Part of a small language model's weights.
Size: 13 layers, width 96, MLP 256 SwiGLU.
Architecture: RMSNorm before each block, rotary positions, no biases in attention or MLP, untied embeddings, normalized queries and keys.
Training: a variant of SOAP for these matrices, 121M tokens.
Each number is 500 + 50 x the weight over its row's rms, rounded and kept within 0 to 999. Layers, rows and columns count from 0. Numbers have three digits each. The size before them is the row's rms in percent of the matrix's.

# q: layer 7 attention query, 96x96, rms 0.133, rows 0-15,32-47,64-79, columns 0-95
# k: layer 7 attention key, 32x96, rms 0.119, rows 0-15, columns 0-95
q0 039:501425465480491497479436498451418454488504466463599510518456449437581455440504544480560506458524480478449578563381566517493527499483516467424607532519466560548601463455520489558526405462458541515493439467506423451402421526517527443534510583473488469374564517478593510483535444500462544471
q32 064:476447451521524476405526460482557509457466506463552453535534563443598517465556562489507469429438610393494524426498503518446486464440440481602482511527557538536487509450517484501520487515525595530480571481522427452498445450500548540503480480497401552381622560539503412454450496444515587550
q64 084:535476527406393482553527623519474510523518464591470532582493397609448528546525546488440534500496478494467463420504432560593468495573550582535553478529531525450472512412491485522528393464447496495487564498573467562574472451503431460420491495530446553533562576524451545536517553499514451485
k0 118:602438452426482381530538448486490546540441545533533523476419405608483437563525529543415516543484475478512544471457533563583560492493514595571432533459470507490502523435597477479525467446468604447492576456494457475495409518519496491469550473503538462552514641494487506507535552516456454529
q1 057:443568544552483455491555444513490502536423535496494537472473503603471562483558445507497481558431517476480445397601500521511523451542537471509384454531408382489447577497564519440482531540495520490474496512453599573509505595513465496475509365423474485573446473487423545543515479488410453505
q33 074:435477538498436506444492574458470494487588519414457652440463486572471523623529459501525530496465501557497395497586479558511492538418468442448488373537519474556527534518476514507575483505538455533492470520498568465526499606453457419454523480433524462534431464545555478493571428436505545476
q65 075:456494459514495495392517515493505447523518536398515548511542545465536534516467442481534476406451527497528526550492588461404464474529521453516581491529523586562497509556390571520529557452566483485490442494472474424466539486505613548513502581457480478496503426682525429438478424467499515578
k1 103:469526540547532573478500543507509492476538462525443458537614592440492566515458462499566443483521494506541427531624446412448497460503496476446549476568575512505446484607397525558487500454536379557484465510539529599567538516466493467587490642522521509479442469488555529508529491428462506506
q2 089:572490517505557563536483438473470517508629395499486526513373473530555467552523410428478419498449478472425479522512442474573556502502520362544436478538519497505508516478515485428469475495442494602463400486449554508486525588502499533431512418529494460484522425436438454479501507496381519528
q34 108:594504532465543483558563522565487530358571475491426541435488500517564551570484447436514482527546420470470480574547427531556460508481508455502433411460482439576447540540499447476465497462451467523482458491483568492482486547455472521425519361533487513499427402395517463463541525531430521418
q66 095:563567470483494414525468438498508487458583534467435445471477461498427537530491541446478441585517482489436433463570353546488447522531561502533497579541516508524421470479567364480446513578480521596511496393512550505526463520520484532463467515507510491570503565362509476504578450562523492456
k2 089:608520489513571444555458460503492528474540509579480549539481401532462382570523492526432503501531542442481523516429579474508483428536501516447442503477504428456565474435604379443485453515534470411442581548473456532567454544533489554480473526526474467471474645437448469469521499453513517562
q3 100:363508526481525492473429551572580503502416507486519532419554503525550537478571552597447514412579545517525482507436456523478562532466497499562501522510530466401556524514498374474506525514562643493533504447464494459464522426491515497533502561423611503526463462535536485505404499402530492500
q35 080:482569554508471405480551469572482527550432461587551480495525544457533497438426480525507515572608584473542556527413528542468528468460516570534471486494514486491471526455488470541549574484520528620416410563499475344504534451512460545492486466503543502474540626488465560534492555466428535566
q67 084:521529509478508495555544525442450441538456481533465545482587470580528459513483536558484517522442416467365421380414525535556417539530553536569552525502492497483539538486485476516540540481576570454477556501481499516557468457523471378486436595460503548517493625553517538505458455488413419560
k3 085:574462486492490471497494545542474447432606402537428435469532502401542515495479514541517542501478579532549433459459434436483483531525453448444548400565566580553455454450514452520530477449487431458561459384589529540462386480503436511434440522510507480523461501499526452474512453472500630505
q4 081:412473599505517400459506428565546526449450531540445505546522526490559488491521545496453521526539479421496419430501496506503587470474487510551485518492490451482443543454573521493488572478549587490368685537542525495429460548475463508520458459401447452483527535484473481549445483531443491395
q36 092:519502507475465368567455459504497469506466477548484432552472506488592380518486660494475613597441474493429467471488483437511527477493541514503476425499519505520508553446528454464573500528491539587461503489540493526467481545530453479519487467545440479415472645512447509511484591525416562433
q68 077:545532574547523472514561460444513419600510547579494501477456478542504396481477462482493541576512496413569455446514526529544492458496578516517414502433477435491490508373515439464483463557488586521506586488438532547447441501471450457449490402455448397556553520451399500536492516550412454470
k4 107:599590537432492476584524472513528492566518547539503484489498419637477493492569553519469539556477531524533567477468487477529609505566493553493433526476485515417473604461528496417431515530453563491513549454480507467546520451582516593489467469552486524552530569421504487570462543656529485467
q5 120:645533499473503418555538501422492537543449549542536531499432445532461513465487531501438641530580454494503561477485508465492572500504540577516464537490512456488461552474557512489463493464469473503531490453468520467509451528532422553497528398472462471508581611446433533582525535663453463426
q37 068:548556476454503398530547458488476486589465502530554445522503482490510413504482564510522582581500531459404552392519508494508534483490421614615487588520481475550467530452608469476488434465485556476444457454527471463518488504600446485439497554496405469504588577521444489558584517557518467504
q69 065:565527540427429407563507495419505508540544510559484522536523452666509509434551567527480490545498532494512479515466552455551573515515463564550443512534447489471496596495630482549552467500447498502475577497465475449565458489551427600537484416481517505458569601502511561559538478545437438467
k5 134:480565545431467502538481474472560584547533521471515476523519557602392585420534475544493452507480506422464522492528510463592596479541485573547445501533477455449448522539534455430481401541523553607416487444519516488600537515517457543534558515496437519458546599474499485604546590503472510442
q6 096:490440436482513509565536498517554544553447595537482432470438462402496460524494447454521589472509424573478551468614466462449514528560552536369467566485503431487568458480652534455545491461535530550528433482451487547588536508458589433442480475418421478482492492499552485516508490512509516465
q38 107:538497480466526550565549536446461471482567444528445512479512534534481576443561512528686542610385540574532422460533446481505567493458413502461493441459546468513491464496483523558520556539547497467552493560494557455470418535492584529405511554507519531484511533471620547543479476447527441473
q70 099:453514544457423554544471526539381557519623518400468448462422449447507414550516493429395514450584521531488492440537456545520380474540576488506471554471524416585518451456487446442485542479479502529509474502525555482494495529561517480525495491524374483478418496463387473520494519480491530432
k6 098:401564507581510533491478449597514434462553518519467532569528536405534551495462496465529510518464376473450491523480530420420422439570466494475569478509555549470444502529395464461497467413494413491526467515580576453501537515499538577509502511515511560546545390497513496497498420435383463536
q7 117:520487551516606505452546583458482459413463518557465604588528513482558494546466635555500384551456496469537461505441589506529502522506499500495579464475536547457475464568454579527530539477559549399396538533533489513450479444490519473575452514458438512469509424505522503502460457607537445439
q39 121:491413456556592518535417511502520432476384574520508507499489541445540534568521505470486531451455465520593503519512505476500539462490505492457575537454480632499609572618460575531534483471462481484507492504405571504437466510457565493495539492534549484526457376540598455449432549515574488539
q71 105:561477476580518508389391529463466538407475556516518471561543472502481512602435467525534510498530477485487514547489538572527458475516438482473558437523380605446443539465519508559501562469458486592590532532506467502505451516494430504528461500511537561490606642503456541514459617504513482553
k7 096:536446463493487489530474511556511485473555508460553494498531554510569565365546360478550445457558468452401467468590432476487525413528479471442502482494502449531443472449475475537503443485530483520531428480454506560525557504480437499544439388518490473399517493618445513596494578552460593501
q8 104:501538486533530477546503590506515404509531447415545492430527498456490509483531578479504488519553543441545480504497491486504410513456590534585586503587436446572502560523435566507474546433583429565447368494469508563479512534510553400481485490439531490574450432551469532485630453480462501547
q40 112:572540405511446429436408521488563464483497525511453484497552547508500505490435425526589476517526491494548527564505528478484474505543551520524433483493385535523485454425522472591546459539525444547512400529507494453370514545461474448484530566485595492563401623531455432500512542510516583410
q72 113:448521422613510464547468414517543540486544504385487467475438431507575562471542561518529414538503561522507513431437485540331495484511519575542535488517433442511524509422495524572494509405560531613479427546513515517547497464451434513547520526475511513542461538453564543559530494535510421455
k8 094:450538422517447532492504476469405473547491472550429494585507533468458481592558422476499413494620531528507434524419651539584530418535490514492476530461511388470509554467549477446453397434440527490498570498482496512494498478440518515578457429514531457460518523534529396516501458560555511497
q9 113:511460479494509420523528517515481456530517533571532548673498513533479509503478555509447468521472483508410567441522539519487542458530520605511406479408557524555512472460510478542524556529518564482488559461468392419485466429515398554538443602485521524469539575589548546578506586496573459473
q41 101:593515575456588501535501511577612454414449555510512569452508491517449431458488474403504490487547538369484457524488575457461494485598441499478567475473540561591498507520574454491472502547437458485537479556521514487539487410461504467502553509454403593524513436534532491440600548525492478574
q73 137:542549474552493453445555497527444585511504469456553575458497490457468508512521328412542414481422529437477447462522544526506545468425565397459526480564557425541511514493426495484461558419533493465504465584530556493549494540424498519511537462531484463569448371481494496487454472487408572516
k9 099:376467484483442536481444503547448604517434579463454472446430495504520540537443459521476506472512495524553577592517503516474506560431521554473519546526507520504514472506424547517545502340540506431509506462417484526450589540542501514600486402466554489460444387479518473504602548427527455509
q10 109:314539507521471499474543446520529593480511508397581452484465478511481490525515561453546503467472487555519447435415539504427442549432467449515572485526514439525449514571442506430479488479561526500463528476530504483558581552414518482447549513550458469514477514594440537398471422470394501558
q42 111:499524500487581491522446486598482403395560498559531652448476566542408478488514581563482506503540456480480511492444446387530503520553544522543479552457528541521543578556444477598524472555467558468541475521484467538445464486465484506581390516399570525462503498506493561476447431497500488564
q74 085:519495542456438576438528521581441510413601450512516524456477455572439478513500476529455402600500462491529612560542436467503470487402481470415494483503438586514510450582556439572499456532495476472505498570545462566511447438388589498459513522515478573551496544467471520405425501479506485496
k10 090:528470615489492398592522521423470506528499539516497468573462487536523508564469539508564475502549526581429493484506556577523550501426585510528428618497476485508459437446437555448494496503539554551609524495557396560484536551493435574496572542574484438420504512489538591541475592523499490490
q11 096:467516391580483501452499375501529633421448484530543513447520436533510535493478419553476483506530496548579483476563509563484431499523611529422506548605437434471414496518591481476476432493511489535485468489487444506501508625488531498452599418555548475447504431470495505520539533516443513516
q43 109:563461434558415449509537410431459424523482515484418464600477643539517505525505469559459431528519578481492492555483606474477547505513493533507533411496446447537521529558531515459568456533436485464436501512450477459439504469515447538438485441540535485586543530494608470542469554486585425587
q75 102:546533382476463509594537491556458593506513501455502588475568468429400572512530434493449441545519528476466470550490523563478481544528557469531525507490550548508518497488419387533485549475476461516585494480431458598493533537451611537419487460533537517550484408553403501505439558406507471537
k11 119:530464398492483476509496500492534502485466460499490393509535495512496546457539564535508423481501459548377445493478478488593514389539457527533461493456410559457476567445575455534478462471421568431577503570553564433482471398438496479574509539538601478596504600530454432513505509478537562478
q12 094:505477514542481416545466513437495496484420440479455558370496481432552510578523553581522454425509510534494428467601543527506442472535517490476508496465623557476528587515562443518483470443575578464489500538497495455489461502428495499459570458381443535519449422578522414504493488450558431426
q44 116:487532488446426424562420547482546452568577459521497490433483478554450543438513483565440603510443536554496471562551504531522510489473583462543523552434586438460503510424444397528473469475561545449542541513555526450511473559540530499437415463456460558440476442587555503525492498411374541520
q76 109:380451499510513454564453537466507549511467469576525452549512549532537564476494561599624470510490574473463426463373511517507573429439543508562533420500507530494556478540443482495446402545528507473401518537559493445485484416543450480586473540441476469465543548518495468579407516533556527517
k12 101:421493455550520538473526536533523389498461547509482424498612494458501539499530443548454488454586550581548570510559492492497486488480428513459558550495369497433522517574518545574413594543541519470511513501449508442481541558453444462510524631575548548457545394546489472473546462425503523468
q13 112:446530379452542531550521512451519466493454647501507539514476488494444457508578461498526579668423521437516469509505426480458519462527482555483563445619599551501456454519443503519438515509417458554528483533455541516456598578489490488489555435461534532550439440478519505525510543452533499480
q45 116:483519499480490617439520532517485434551463516466458526598595547511553508460559481536456422525579502508462486619492505470510523544464525643525444495465405474511543564449572527465522527518501447537478381477485379426492580453567453530557525396546482483480481531509457539553506421511483517503
q77 117:374527410488509501519553521475507564551507480523423568484471431502446549497476433516395540479500551519471424569464478570527346436518603464457544457460589571511515490425472475469502425447497504528538435514474496509464488530548554480476478463522414480647452430529510487439504489458482539533
k13 092:574496518551490426450447460520500472471513484483410539483645542467457459458565496484491513461515524499510530525474481490446559443463469439561566462572511459540510451556500449600552455456456488456388477517488507449487480484624467496497479580509488395432525384507537384513535562507602476558
q14 101:425554490513552461460479480502488503485578436478538505478414482571584544527572457449504494503486486596566473526496423512552436563490657393464549499497480455495642467562394433505462528531515471499537499475524467603534476487528512523483488582527520388454506513480497552411469485509498552441
q46 121:527563447565462473456569427446442520507469491497484513614415442415560502559500549507460412578538575404489455438457521525505460467502474546407551448606482459477545446549495509524432498558500537416439465562543562499467386449537520507545509497539427529515513540456535492503572521442474487404
q78 092:612467566442582495437510522468432421465443485457434559476541456462482530509367507541473525545547562417493445464439629465520417416496457449461432533440579509452526513524562534581529552490522604528434526540525461487457459551558504487480453521554449551519510487501483460475501509560427442488
k14 099:545457521605563539545422526425453469574408517558513478522515488458534385550587502488568512506544501510579523505495489465455518494474426558530511448545548550570489446521466501603501474565410537517446592417479487443445561399463533486500442469433527467497577533426523556508525409549530460543
q15 116:498533513533514491455437449432576447630461511522520530474449539476517448461439428569448487490476459464543499525563536442433452450462518441421564479560512417501523531513468518436507428564512397600477468563538557559534505612434485429566544466506527506518478453491407456561524481553400557527
q47 140:539486483528420508404551518486520522466453458569489488490533478519545551517496468587516374505502530497567519531491491526533571564497431545539548456538520559551522522544562490594477596466493553399481533543583490481424582581436553519535517472471563563539455334551564498539576504553528480470
q79 114:482462431440486444525439489506536410462425533515524431454497487414462466516516539567547449524578489522582442505443534539496404474538430548475475563449450456505520570452588506580560514503534475473495476486588467430361560433496478543363539528498541490492489502488423428571496504452532469568
k15 098:460505478541482530479461521505421495545520473464348477455477501577575509535549455420393497433438451563422457487502501559450467547431490454600506497535604513496518434526486515510382479492592471430518558424525506551562456593538526430466532453429427525507464477519528533504473441529466442534